config.yaml
num_hidden_layers: 13
vocab_size: 656
norm: "layernorm"
init_std_up: 0.0395
learning_rate: 0.00547
doc_mask: true
Each number is 128 + 32 x the weight over its row's rms, rounded and kept within 0 to 255. Layers, rows and columns count from 0. Numbers have three digits each. The size before them is the row's rms in percent of the matrix's.

# layer 4 MLP up, 512x160, rms 0.258, rows 346-511, columns 0-79
099:093106182110198195090130149158151157068094129145119113103207116125173145128181109104132159091107121135179123114153157114089123169118102177102052123085138096081129106156139112139097108086125087148091132148085192144171110138163106107120147090
109:082152106088106142098101116195125152183133054122084163154092147145132137127069133171144161125038174130147129146145063126108134103133148128123114154105163122161131106130093114096136155154116139067137092161118168093141125046103106139168066079
103:113138137128153090100131057116134111188138124107098145122134128105091117121115132118211200106024119163189085201092157144124133116103201145123202182164157100185109137146123137161135117054107125193077126058144139101139182131142142115100111105
098:128152126113159118103136100115152131137111175156114101173191170156100149092121147148127124207133134137094146145168107138088121116086111130111081067103208175104158183139070116112118122107102170083137112137123138042155176141141025142191131090
091:125111132173136121156164202132155146109081167116139190101170124088057160130079147136052074143137122145143092109134140103055145124129168129149078105155094100128152145114089092133123121107139100144127119169149143172159125109155136128128131127
096:082097110112160180154107125141127136112125161113103154178157108191122190125137076151189131120208145121138151137066102156127095068152167150191130173147153087098135098181114107105127147117121149112114108171128092128136133063078134115099164092
111:148116102145136110111129095186158166076125176119089079114090134098133105164144166085121132143164132080167130149115107106131159058101145125128111196094164141096141121112098199114148086094139122108138114176150131148108133140154090127094103135
094:126181137157138149143073100161099122142140149114085138173133092109110130207172117068095103153182110130164067138153174135161161122204148198136147153132145173166116106102159078146131118108140083096101141156095141135119114123123162147135132126
096:094128128136105102109112094120118092156112099165110104154152088144133132201174077119157071152149122157142074102109128064113197166156138126120032096109112067133133146155076143137164167147100095164122076146085122055190154136136129156081089096
096:144117174129072167084140123100171094096114067173096133147137073121125127106126176123160179109161139109183098088085131131078132169134168153204117120142123107154114107096155117140115151166064104120184157130078126116176107096127148141124126160
102:087138118123133124164135117140160145131168183160136117131135091125166108113149128147121148115096089106099158084140134138144181092134157189133092122079101124137072148147193125173068160149107133142157147170152137152112097090141110137110127087
104:154084113136166150162158139124102091126138157065138167140132126117100132159070122139131076110104098100170114161139156051120123135123120133107145176118175178160030125110157056068070165149124104081170156205162143171102100128159134061178112123
093:114198139144172093064183093081139139141122117089151200148120146219136154111109066111108110099134123103140098117077172092091139129153146155159113136155138141118116162085155138090133119170153149150192115112120117143091089112169200115117178106
109:119122106119108182161122079095126067132116192105113105131113133158161126118099097132129082118101171138138038115099128138137151139143127113159090130083181118180099148173146184169085117130108191191194075126117158096167117086182058159136129181
112:139066140090175103134150156114159191186089120131130121092117104149157163160173169140102102128117093099158088202140111109148095197188152148111063207148133162083109124049107127110089181137110074127185157159138128147144109168107098121092124122
100:086066135112205104138073130185137081059144139208125124107190099160105143130120150119104125142167126136195098112138106183112133090133114123101112120084116189145117155112143119106180118152141068194166129145101102162152134121175115163114146073
095:135159146121178069194147062129120124111144136136128090119130143223127102157163095176127107066114135144139168178119134105153153138171098126115093120032127117139139131125162098125102080064120115105072111151129124158112076059138133144114112193
116:089069151152123107178162106143121107117167084143118082113152159144172099101192112183158145129128115087121126098149151090093116121121148153116104095169134073119125118182196103161097143145171176150173124099146198063147122038119154168092084128
088:098123073152123119125153114097128145115133120119126148181136146153078134098157142112133156132153094114175152099132111102092165164094184121197142150129101104164066147137031098199134125148194146126136061123160162094163156097117110136095151085
098:149126069158142091155118057096061130097088101152127139085207127114105113087131102123125202121133140111059171081111127130164149147173178113126122117134137171145164112091107067153135132162043103087122154180163102158136200144153085139113146147
101:103105163144112130136087122159149114123124088162104088140141119128125094142113151099155145147126146143110166126127122107125135156155114163104164104177126078101215103164182173155123138131099152134135135087191185139173129068108156133105099090
090:161139117123182127104140142130140047206163056103133160145104111168151158155111112153173149169129086146223094160103105141088120144102083113170082128126140143209118143138100091118123143105088116148156126091105160088139088116122128167107133142
096:114087158087095130140166139078087078120188167151131149100170158143129162157102088176137100093136158153191137091122155122122159111131169126129144115179122117129100107186117102154163061107112100115049152185123186126090114158145150158158117145
118:120117123166069152110096081171161135138118170113021099198114099038119173115127149153133154101116127179134119135119161138156158106187150149105166158150107151114062141176115164139135101083163094119220126080129113104149072079132137119114171170
103:128092080068065077113132054192065114172208171124129095128140150144117127145115097163106176154170134101138195164127145143108100154165135135127128100169091071102090178123133129128099124149157111068149121107127099135109119109117123130059109146
090:097135150096084099132194144097173182139134101073149148115112158108154116156140144151186056135128125181154117127105157134178091131082114152202152165123134143163115134076090104082158106108093136133077054128207191105124080104159101123131160148
098:138129131098095166125119116102173126038091120155164169166143159143075144114069137117086101167165102049116107077172117100094176069161098075080189109134141137208152125095090139103157130099130127063182147114089125115152117135126160111131179109
110:141152080100096085107157145076119129062081101105133101089115177150102128150107191108103162124140176134106106146186137138113079141125155094106147112131148136124105148169092123123121133126106109063088140139121104107159116098140155172051125099
088:125132187119121146068121120088160131157145140081091134106079163174135084141170123151118166146100155161176127128106149133085138166129087137164125119098131110123122077065140134100102150108136087101112134152094157138137172125164166109142138162
084:131136096160150169069101094092158057143146176109146114134170135150089201112153172160106156114158136100183166114062095084097153121151158169149132131065112179148139108115114109082110093113090153127138071061120124185100117108143107124086099117
103:142164166133163078172107099175189127099154115127213141092154111128137172114151099109116187099078172130128145074086131131121146136114119109141180119162131116102200143096121169127116112119102174155104160082136048129174181077096127100145149121
098:068120131137184141183109151098136096202067111151114105171111120141172098089157134119175136041135158125173095100180146134130103143126168114104166141144182088145139082123124085155123129149122107167100097092105157121145100178115101191106163126
105:128092158124105136122150074165101097105074098161114098148123182097145190191181169109091129108180155152145102182195097139208086141082167128139140116140072137180123074098119109091154105159093143075119187125148163135144119080146100150097144141
107:139075147193107136168119089131081191155115177138152166126146136071151126117133159154120188128082129086143130096119105100104129065153138104071116154140127104150107067095181107152067064157137086101169162117126100160151148156174106101152135118
100:122097132126126158152071114141108164148121154130134147193127095082148085150095141112125064093100132166150104175128115182113136123119150142134108179146095163115142085148088182084122125205100131107137136090205133128168116116136061173097163129
107:151148040170158087143190101098112115141109113132088138197119125135159109116167114118112112100109165100173066127090131151172134185125104127182119163116077143136162089060164127123104156074113124156148092164098213075155170097119134094091164143
115:129140125139128160123092149100085165092134135134140184169132089157107135164094198159158129057126089175117153133092124159105157146163130119110142130083124067107126099165145152104194105081171142147129123189120027141099125145131106141138123101
103:093096192065167131154125110196110135176146067112135152133147136175121115098049137148173188105083135130075133121127128137080100158163096102095110154111145105077162124140127132176147166056136111121167124146220147118101163109089066137141149162
092:085087167123120123129142117151193074132174093151129135133121144113135131085040172129135131197053135136120150133095068114097069186126072141153167148149071131151156128119125145101132121092128078139164140165170156119114108109136108098121160102
108:101133121118127130192138101102128133140129154151108149201108054051111115148149075144080124096111184127172109174082082140105178080168133178079082193145141084185165110088138103157136079140131131144170180186171082120104141132200101092117140153
101:037132156116154113147117101123112110106100175164140142111120108159118185220159132057126195151143164162101115145116133112180081152163106158167152120155132094144117119142154105164215148111115127100169123155158128191116143120097137084157149122
102:169132154156138139111174102101135174152169149079140152132089120137121076178152092148110144097132132094184116130096154138102119108149101120135167131099109172074118112112211100120151089064112163120134144123100168185115114091154141114159104136
081:176117103136173151133133116103094157102088169133140138125142114123144099158145172127119125128113093137112135085127114115107178130137130107155069117118196117117105122095146107105162049130081100129109175130105138186196116117108214131122120088
085:161173138097078108136139080167134148165092063115173133127177149166134171184133102147106117110089160105169084055130131125117145146122137103111113100093136163150125119101144128189096125072121084155129098140177159070121097124170112094079115109
116:108117063126103143114106137112089095105165151149149139110111154115117097147126082153125108083097139110142166146105101172129114123192137087143154164139101158105109081109082177042070116097162120124164093180096223145082141145144159107159199128
096:145139070063132128059125144132152092114095080148102147146129103146125120192095168132076069096101151127145108166119173076097139111149168118120112182141153138086163136189146098098172153123181128105174116129102192105134087110073116129169121143
104:145123099107062089133163206138132105108118097132139066161138148081187121096146128135135125077116074095215123100104091093189142116144183074127157130143138134112112161087152092138130149120069120122118123092150136139133164074096132162136203195
104:179096116105180142093097082136121155134194119087112092167130057161115081163173139145091114126144200165172142146079112196152090199165141155146125103090112131129121112119088092130101107134079095099129047155096107121194122168089145129157108145
105:128167094100132104175129162140157088189206135133136086126158145123071098096153051150140122117144117128179180132113209156140077111106117172123096119083108106136119131118117126121125120121121106104089130106108106189127146112177159119093114084
083:065061112098092150175138099185151124113163130196094086118103123111138077118200115099161097055146145092107171140131137083118076139133054157168110103140088124125118177171146083084168146131161178131179117137151182156134088104178094089109103111
104:124174162131145121125060168173103142112125109163129102162120149095177123137134122157116156063135155156101095130136110112107105066167086087138146093059067129130184131126132126086156093137107144158125114125096152105136057126150116153153185122
110:159107072096125079129194110068107162135084154109121108074075067119168175090203171074211191106128134118099130131129147142100090128116145113093168112100129107139107108147158196133076140084102174137077164100132117110144181140148147123112133136
099:125088104201115131145109134170058127134136119166195118112141120157176179111159179064133132131107086107179153086074145105139131135106090083109119093138131150102155152081066154158162125116122071082157106124127126107080083071144174190141149144
100:132094171090120125076132130054094160138170104211159144155178093118113169116174146145077080133099134118075083145147159101134143066135072142094146107178107120081091147202158140134132139194064162127193160163151105096153088105116137115134101111
103:082120133086107145142087101169097126103089178149158141161133149125173069162059132142154170082141150108091062104111101140101079132176106195150112074144193080121084066134141116128116152118123116105185142125163108106129085109143111115166090106
099:150188092129146100142178135141101169138115072171147136091158129161090230128123173131057108141162116104149092102128119133173176125129133156158158109178118146113110154134152162106143039094068144160067074141125128092111124052128148137131082154
095:101123179143159116096061155190161157151158147147139133190127123177094127169148073191159136083105142143097063106119131139088115092115109131077129141153078135161136176102184134150148139150111095136126117130071157153080125125171100111141148082
086:170093120137109111147184156139171150112078111122124115124157134120187174138175122093173115152128152118217100158127093119095121092118117120113101137140134164152125139183110200097130071140118172109133105125180095064113174143110114184160129082
090:094089146054137102122149109046102146076127161117165110130157118079114166102114166095116144125108142098060129114142116144148150117157099088115131094133212170082146133168125081112170155110101120130110145146177128181181118109139128145143173151
106:097078091117110190162184118126122111139088164128133090171148092144117103158136120207078131095101113107150149155162166104136159126119172098111034122079165137165078098113131158085177174133114168154128097129134082084154127124142129096159133151
099:124120123089191126122166077123136145067160181090147091115122153114093158196149128178189130107108100128176073163132142119135110123149124102096158139078181100121083104133115169124123160121152092140112119188117168119114127120157106147076082155
111:142146089065194109148061231155116089133068119118107150112117114109128082137098124093146113103138203104143104177163138159095097102129103137149119187205094069168085108118121131071078185061109088127119112109126190090123112120179103126100116096
107:135091117086135135121170185138153068159143126137157195157177150142060177118120104112187161120122110133119107100091151155109139164151098085160142185138158137069123142116100160128148069127135113136188079146154166128130144129150161121064101167
103:094108131091113095112166126121142150137152103112153142112093217076073082121074114107080181134121097171106122138123146156185153133110154143077131142215147096099154130116108113129130196121156158063114116107167118173114138150166139062129140112
093:120128082121161061153125123127124104114206125142135067143138113176148114149132145140096114113134152146152191095120133114107100110098143121181138156113125054147097111124150138091095062120124115106112117171072195115158150195154106144171128177
098:090159126091095148112097146120100105185112083130130116107032135145143156128113125156151142135076121117208136146086121139071104116127164084191130151090145154104132153160134054131163145150121161091159112081129144151132194106176172094145139140
102:102092080048166140177110142170133112154113084047129161178130038143130145129126148147133095123129126109118167104159053096092120165148151129136136087150094100119109135111117118054135190102137121109075080091137112103150095118151120073077153184
109:159198143159146110097122163083100147136139093096174121111119120131084157142140078133123142123111115154090097087122131162108147172098045097093134141138162143091044079153130112085170062080043105093138128200084161127137147156125176118099116166
123:164111133156096120137059155188162160107128149162083078124114162077117112164173203090157120102128156164117111090137135147103142072082079142125106186124098188142134135128143149155143092132087140151132132124158119152070086141092090200138087121
106:124116102127149138132145187093146153111114134079161128111131190190168132118159160152111150123151116156117126115153183114111187156116152067100100118157195120121153164143164135144100172081159139162089066147116110127111136111188148173140164146
103:045167094112133198110157087149095065072115133169142099144099109144144127159151144133099105084176105148128114119125154125114150141096143129134092133127149080128162147115094129094100105149138132142121137195169147098163175136143145109135135112
095:105173161078113111150119119127150101133169155100121119137144136200110178146116127193063134077093154163139132090088155136126118062112117143127151115109142139088144085138167118182158085084099140107074123136138096089080090146185169091136134165
099:128144083131182152088151057139156146051174131113123151164101159200073151165144102143133167133077120136162112097072073122073115176138177170135073158098121116137090098133129163100129154150139168124065083110092145112188134141107105084104146144
089:107113119113127074090077147155132142129114117108132185105146146195086142120156152120149182104099138123094169136153124155115112113111132116142111194109189123092188174132164111137103159099107081140167104098139150154142109163138108153065146090
097:064169083085114056141181120115134155049093138135135123188123113131163095153168156077162111124113140105137100163138160138077152143137117146082097154112187154145143070149111160196109096110138166153119139122142145050120128161127105123126108161
103:085093101208123120141188109107138155163123112134126113145100171136139154184120058136134123114146120155156061089091135089119143120161126126159124117127134117051110128099127127156149081126151146128119132091125135080173119154148162060135097075
098:148143129140178146041110143102076138121165123142123155109153189150101179180121154166094131138100118119202056122079103039101124063140117157159144127113177111159129079073195106190134132098085148119164118120141145108092168116201103093114083147
102:074175110112126097103120139150146156116113159121158139095172128183095124097118138147103140146097102166135137215102137086096152100186128157160140109103125160140114172111131128093129118169119084093190097138088116068141163099203105168125107179
094:070131089194150154173129111112150181204103082197169142067125129116100203110121162139083151152113165119083119153071133110105218082187100161111159068197088073145133121166136163147166099127136121173121150123123157101150103099163090135171115072
106:120122204138148111107098115187089138154147094168147084105150153155178118162147147142125115109106045106132114101120123098122113132200135106148112075096140185110096179088126177162123078129109093172111104152181089171124123095169157105091122091
089:163101113079130087143117141118140200142227084176112080157097136176178140107125069074144170101118117122145127175157103138142133116060131108155129182104121170140160098146108160160092096170070125118191112114086185120184161150136091096097097106
096:143114134100176088106090088167105147084093163139193172138140122076125117076116121194094181096127170071134125126203191110157158091133148138083101123145129126178153134067092106140161124089150169088102143136084107080111133124156174088141180136
106:136156115157137082171106104204090138104127159170135143168159063143174179146179130109105129112165120149093154078091104127075123056118160120139073172111188110111125154120074153126123078137136119151152146086127112108167120108144100148120097071
106:145174098164081153157178184114155162127151180173125082086145125122114118103162147190112129050156103170136110064144158152057153140157123129128091094143125136114115082123137074125136111066133160115181177090107165089124132108146209137133120155
103:174141138121154060110159075124099090040104115083059190135119124084168204126145143133084107108134152105099169112104092103124128117137113191128104129150142124152118115120132125109190111140152142136133171167112109112106123137171129080111165144
096:148151144107128177137142067071137114195083163131160144141083179161113100131153138124081145125082116147140210131118127171147184122139178065164157150102191152150141104177174125085105073130135163086133143116075126151172140095176163083116137109
085:131118110155134116176133191076164070121176135104161130114158133120093139136070152136138150060106097115126078169112149161143125080120138115138141145167206154132205145206173173118090094134112088122104172123128134148095122122170095104178131124
094:148182114189122153102102136130146113146080162130133105117128120107137130099158193126098094101200109169167114115105177160099161050153127124107096081142097169151171113091192129109151108098057124113224151130174145083126102042184199165135132106
097:077180075161140171143112120134140047129066211128171190163167100129064160134121131135130159049155150122074125113115087150145115133109100111087126154140115124157122100129082095122076117081098136117177071166183077082091124102096082113121128115
095:119081156123130139125116136144149193126150089164126126198195121065084090094158139155149164152133093078132139108137143115154143118117141109142067075149165126135134185230165118114142130107091160091165110159103128128141162059158103118080128101
091:133167130172116119149119122106102115165185140149084087131109070116065126175115091137108139145116183199076102177136167157086136107128192123124111144138146109134123106129105058142103077168170163137208094129089179127115175107094193087140065120
103:099114076149075099149131115079149103184128090163191191079126103182117032133124125105140142157154176061145135106095052079144140110148095133106110141122133193134111160104043127144123128135148126082105116157147129136143146124152172107080161174
095:147144062143135178118162143162134156197165119132109165123112100158087088176082147131069122113092138146126166125148121130126157075134120138143108131121155117162138165137154111178095152145135165119143120129123109128181113124113165078161132182
102:167124158123125136158068131116151159149131108158222177107128100150137115124131101160157160127143131111122095109117178149068173167132106141110140157085160209128123137120090132105110121137127121056063107179151199142106116149183109057135085071
096:120108104119181062119164118132126134130152189157147173145184165162128143127160136068166067162168146081075168131137170157149134146160166078106158094147140123125140113099078133099130080097140142104088085168155158133163094102151140158170105126
100:134165147098145103146123157145108115064103133148155111100069076142125219138116088143086142136147176058136142132143154104132132080137082182091124064147143147162101109100111089106124155116125116080149133147120158082137135164148109127128175131
102:171113056082082149110142061135136061090191201115088177113141135176122154211185138106141100151162123174131131122097142103137136087161112128116126125115146088115117165118121172159093103132070120114142145050086100110178095122169157108106122089
095:090155132140140075112101117101135105167144220120109117106102116147120161173196121167119063127101152180187140187106153137145102121130140113098095111156100172200093140132090187187093104097112171130098136105100155100235144116131116160138131143
099:201122124147108130133109120128118120099101103169086076127148129193082149107176161148157109209182069117179078107118118109078182105125141089096177110125149106134120134100120184156158120076101135148170170088199154104147111087158127139082140137
100:112121076154168151206192055105082183083123153125150199162107132161176127186122114113107082080126160151089103111101117054127139155138151146086088120128189081135080107128180159147088176154099129063125120119105072163145173105185144108147097166
103:105121154133094127150182105137093112134165069114169118094145097157111118122122116153136108075106094186185165074171115099155145108090072098162189121115105129082163165126119130129164117135076131110135107154198114202119213149109162113148159147
085:137107169105175155182111102155153113158198135109146145130185153105143130165083060084106168064152176134137141071124086137154086139110152144071165119156149149126132114172193201098092098103111111123126155157137073187096078098147128110108123147
101:066072098152100088142152075117167148132131091087137133098150078145176072125151161136061098114155131086087126124137128083125187141117094131135102126148132100122114114094113072105151140130162131079189110125100095120172171158132135078153168118
103:119068124088158140148111147105195054169145142166176118165159096103137091103113105088171143099134144113098138087119122122076129121129143128106095173187119089096136088137132051125116157103069116085061108105099128169118162112143142090114186077
104:142129174113136058099171059121109115111087095158090184111131197172143105161139104135132093067082129192193129185137138101103086058097134148093126114089145100175184094110179143127128147094088123136107126166131188118117136163139193117058154145
087:139114112112157153142113087126131126110166178097151152140108062130134099051081187183152147097157125090121176062113178116120197153142142138103134080069136102154164182144140145127114082093080142124141129149160161179137131129130124111152114075
112:147188079098125093073136186093109094147113148150186063136168187127053111135192081130140095133101174162132131118134132159132126128140130148162131120117145171128173092194160145124159103127131188139135122113135221086123140140143140155123158164
102:167157109102115111092135095129151121158137032096163127075113153111154100165111106130133112096087160192186103171181185077134127097116115134137167140146150126127114129070172168117083146078150127105136118156162181146088115166111141128093155112
100:087053077135107147144137163143146101072154190117164120147102119135125124140105172125141118091130155134134109152148145127117093110144116108176089177122173171208162172133135169150098176136128146153159137120112152079101118116118058091099080133
094:150098164035172063108114143101100121108131130121109185122129122162131184178143149179119191106100070077167133128152133173076160122106146131169211113152116117110112099159083185071156107152088092139095061188103128124101175137104179138105075218
094:077103136215137080081099148096170137130128126200057178102124139097056103132143138140107148134075151134156087100139043107139146087144137114118114132190165124139141125156161133152165063077164119110134101159144104076136129172189116103151135169
102:169112100099099108170148130150151158162120139136122100104146165137088123165178120103142072165115151086123139131109158140080097140194166223076151086143163124071152128138147109086159097100098152163088153074174123116195142080136138125090127133
110:135099124119130098109083195090132125122146143141076075147114119162152141111090100149150130096160163153188124159055199139093123075119095210196136163104132135105100186178059113081129088130154106111160089138115180162132126154141141139077128156
081:118073101089143111105095101168129133110077136142159153117127091165145151168119158114151097148104103190207133144169136104173151103086215155041143156083129131140087126113050157133126135082108099175128114094159116095124130175127117114108053102
080:175131108095151051188120141188108080099156129139165079174152123136138089091115145123096109119087108159122175097111150167144091124121113126139177117153090099101129101153171118165116168075126147134155081164152124091185185157118103113033133115
071:078124134114115102151156141135168110114118094113134146131128197134141154137152170123135163120095169222171138130077094166166132091123095119211218131091092136130130114116121145149125120141074134139092098111147157111111127121097044121062095102
094:128192194108117173079170125147078159118094128145130088121088147071128121092172111105105127078112056144120133120118131177197152161172145136124180160149147117168130142109165110097111122194095131059160142165113091112183140163176127150107177180
096:117158158150204109094125097095098185106177051124157156094110146145154150120068148133109179139059141141178067108057122115119103127084132078092108099130116109127151119181082122065162121084088112095170160189168157165084167133099153128175160149
101:151149145132116100120157166104072152113083098120141099132065173129125115163094096126148125109101133149122099098151149178122174182148115193076150118098158139121070118068106090133123124081148118117184160128191121102169130115157124038161128135
090:107112125166130153187163087126101098108141126152152130157154086169133139101153149192080148106153172092144140088148093146139132093070144151130122101131119083089143147146162034129117145148107135120172179123153110156187138068168061168130087090
103:076155122085137114115167131135179117179119171159132154125112141108133135130144120083134126115156091137093125155149110167121059133147078112057101129134134062189154106146074170151138150101150154074126112090066123125179179108121082123138118114
109:124166124146189139101102098158119134111131105136169105066111111109138154109145154127126154096093104122120123115113098156147135107158053193057163181177141135185111109089192171162151118136144092137146138108125086070174148089167165131052161135
108:114138139109157082118153076178076092127111190079090160160143141057122060195122135187124118094098097177122113163114107160113189091131133173117162111192197194057161167152151107115117155102149115094144150070160152137141120095146121108131102143
122:137111157100143107105119190093071174082098112102184094137104138100119094163107169182161173096117142127152098180107093158085160154082181093205078157114123232147139097124104106110124115114155122100134135130113170161139149112121160128093133137
091:142113128156153064169145140125115143087111121147105157135092142080095122143142101079084106123116184180126143107139114108138141121152169174128078104171197090094113116125165116083122048126132118148192126138061129149107151168110185130195149080
107:170137089131072078111155114172087107120073101110128109125091119178159158178120175118102117139129184121204079181190144160096091129132153142150117128159111157145130127143127135107166128114139103129166114096133161126126135105099103219066073170
106:094233160119158093110140196099155117111071139168095092083084137125126128158098126129105100150152182116170126185128104137157110134098077101072157123095117116178111074170156076168110155122085151020171161101088120148168124126084101137153176102
106:125129130114101133116128106116161103165078043106050147114132110160152111185118130125046185085152185159164152130166122083080087143133156073109084150155161135162063155150120123103128190177141129101120130098142169110124135116137088143117168122
094:093142111170155141154138127097104129088150093165072164136160076077122169170134109104164153091131146159138171160064071151073108105104077116102105105094166082082128147169096121104135134106089147125122070201135070102141140174179163130150118114
115:153182161129091128167141090169151114129124136120112114115089145092137152079082099144150158141148166115127098184115122149157074214145093144078098154142125121136175071110140091138119091145094112092135130111120173183169119111131118108116113082
089:071183115154141130178158111147113114117115147164092129125134163134106108116153127138105118072111114125192158113087210140066118159208171103171136139116134149107141159126124131111074120175114137143125111140117135105168035171127103167147096162
098:204172134101092167094124124084161138120129136122155114072149147078132118132098134096114176118132134112139163134172132107130103122108122093042035163117129116115060148118118138110134052114126156104181145137161112154141114084144104139099149129
099:143106065092107149074168135103105133137189119155142140119183126157067159090125143131087053114122173111092142132169150166101066132137113143127153097135149173102140114088108105097117079122147154125122161108105204150158071140177119166087139168
084:111090145132145129152196122132104146089084122151202189113133075166155174080197103150144086133150104186136055150082123155167111161110066183133075128146154120160103094133096099134135147134107162119120080144135156161138129130144139149155113096
105:166118123089159121156147221142156145096043118094106119117121129140126070145150126228110086125149155154140161176150115123148122119158126118089134184083083090116137122113098129143092174070081089103080096085124160096168083146101133161084117140
104:110111148106224140145122224127118130089134077075133118148154154118134101097087194124090102103169088143165137141111136091081141121101139152104135123206102163079163154188168121135149117160108075155084084109133146164155137119070073173142152108
097:108165163098178102100143118139134137076131197174122170157126155139106111050091115157105179117139123084110166069059118104137108144137125157143162146149076102139130079156158102135145150130112082098130163190161140094153189108142195169190112154
108:147120129075149125105104128084133140113129166144152158150164145131128085169174122168099185141105145101150216095181175164123114176115158131114086118106113168085137147098154135135170123120087098144136112161118154113174115140142158139100115128
118:075155199147168119156102126157144116114165145106143130130093166137139184149154088094157149145125101119142140040052120144088119153139088127168154193173118123046106122140153107114162123163103159155129131117121145105143149117103134171143089111
103:130076142168116155099186133140150147140098121123160178105165153043154051165161097139174094144103142168141142076050171160108114148165132107118074027102067180124122173142154100089092135116119108122155138085125097169072132119130128107160158162
100:112127147106165099152147173120156140084175156140088125084132165103163148096080129102101104093097167138132120150116155179083108165162131136155147099165071104138157129142162154101129070105070096150142151128059123145129092092143158136155111118
129:119117129128091078212150088115078153124155147121066120117144076053087113155142135081142160152124219147136139136137161101124176161174139166160159128159135123193134108136158138097184083111159139108055151167158143137168111130140120127157142105
102:183144129117113086168142129162131175159136117110174129108198086136133111160161136114114158143150150134114211087137129143072145120185084088116114108117099164146124110125092130176137037157122070161127100099129131117161107154072116132147129070
093:164092143100075112089058159152090090139184075137144096153107149143152155117087133130143124118134153165165180089134110113134050174134104163127084115153162151162112103125108103134102128121069134153128161151177137144122044108126149106087132116
106:193141116141125151097146126122106123157164089116128167096086124178145126173120113181110174120067132118175094152128124155102047149129111142129140146093117113114115169061177109056111161183098148137167093083154158135143119098106089121083095124
104:178096136131109113076137148106152107121195206151158089153150121073143141145177114167177174141175160073180152109099151131108155113135139132098087128142176109083077177120155134102163088091120083158141079133166170095157111101139225135086163128
121:121080133122178121171150124125166117153157179119133188084127186138096109165135123151141087163091133134137127139062153124173100165143096124089146054117063171114127118136134141143153087101150079103154129134098121109111132159167186093169100139
107:126103151112110119136059186128125089164172171126101055148111137113092131197169135074157174159105111143134086122114148162130105132117147170136172159191137131113189125131123155127130115118110119104037145127088134117126114198133122133149106087
093:068129121068147140109150122124123156063128116146107128074142092089094139118134121090102139098127095127119142127138130110122180127135074114169125113146059101157082172118108129066140140056137061118178176152058179128112124076137127146166083114
093:079136159106206171164099119101117128099055137104148140145158065132177109126169114137097081120138085160107093108105120079158107150123178077144103124165096063168139175125065112134099207118110094076106138123112131107110133105098083166192093104
104:200146119100153121106120138147195121110158154098112063177158131189151222109155088161137118139170162141138054105172145143090094107098089089091123101117130172151092156183103161146079107107133131153125105152131171153118120100133147140167117118
112:136087152053143169095120073082105104143127138122170054116172131164116077121126102137154119142109118084104107124137149111131158066179145110056132078146104107108115146103090065188167170068123087109134132132133132098123100056125072126092161128
089:154139147138114101134145174137150108104104122103123132120157141144123137138130163118171137171123091106144104128078089143111141184075158109107143097114142169127076154070084095141144163076111162154127099119156163057130121057127143140081123126
103:128158124106175101133109113133101119116156178116219167129167102190130149148119131155118128088149132148122173096107057122190111138124061154117136132141102165136119126154101111103118129116092087096142156144136120171134101134103135108136131103
104:101176117082085153082090188123172192148109134174088147129094126091104142139158162127093160146119139119139134127087177076152090106165115072168158129072074124137113137130154141093201050154132094147113126102123096105185096134148179152100101052
100:157132164160149154066154085107132105120100174118123094086142174174155138147138118132133133098139143146120134102106072150142113067156106106128129191140141145161133124183109135139101078161057090112142116130124082132133203075118196194154191097
111:121126150072128139094131153081114090156095148119127108163056185118127139123165068128132107069138209140176140161166143123147197046176114121093082124135140083152087104127098133090113144156163149164126103129122053135156096110176126087090195114
103:147207146114139141117159055147168122196127128147104187097115119130051099120168080189136129110091126099116091174146139111128139109165127148082114126111095050130126143148155170117139115087119140168112156101105161139161113081155101133101082141
107:146080109158119107127085108154160139104087088177085140089174149174112164097159114147171107114107173074214126144125143156129158087148129183157109148143148203065168127168096099113126103081106137114100119184140115132152105095197124135094199094
102:075141113109157100088073072160147096144124167107179162143119168119126134145136105117218130159119145160079119112134144161151149147197163124157125142128129126110146096171127053121082121061139147112160094098109121119107178131121127140104087174
096:057112124100119161106157144098078181165091147176154171137109085119152134116147120167135111058088102109128105104141111122140109122122164106137075162144167145132070173175151142148154144127113222139149120108138076062180138115121137121174134175
078:077121150119142124128150129128113148104108130113138127140124109081135160101054114125104121090184131141189118077082071173182125091104192098112093102139154122126110066107135097149121159165061150147185151105126114118111195085132137168109144122
108:128177158158170133081150107125144170080166127137136153142085121110137149111146132127101144104112168067120175139094126136077095123137122110111154099127157123092084116155210072125194078124126088097095154158106167111079141188148160074125107160
090:152169085126154094141154119101120138113067093087168132139135100125108117104126137164116114092131097079115131098180103068095133180173157121146115051153130180097115128117144128090119127094118134106084177180136143169108129100181129102132150125
090:107086160126127102140105156217135146103117161165118097140146115198095099148132165111088143155106133131109070130098122126132117137182126184102133172102113077133107110117156118148133093143072107148157034132130132144103069107158082106122166128
090:127162061113104165137148144118163129103189105151109150091097076171176196145079109120134093145114154167117051095097144144107085155152117123142109109186200144161110220099150114143143138138128077108146102091071121110123147136160180136102130076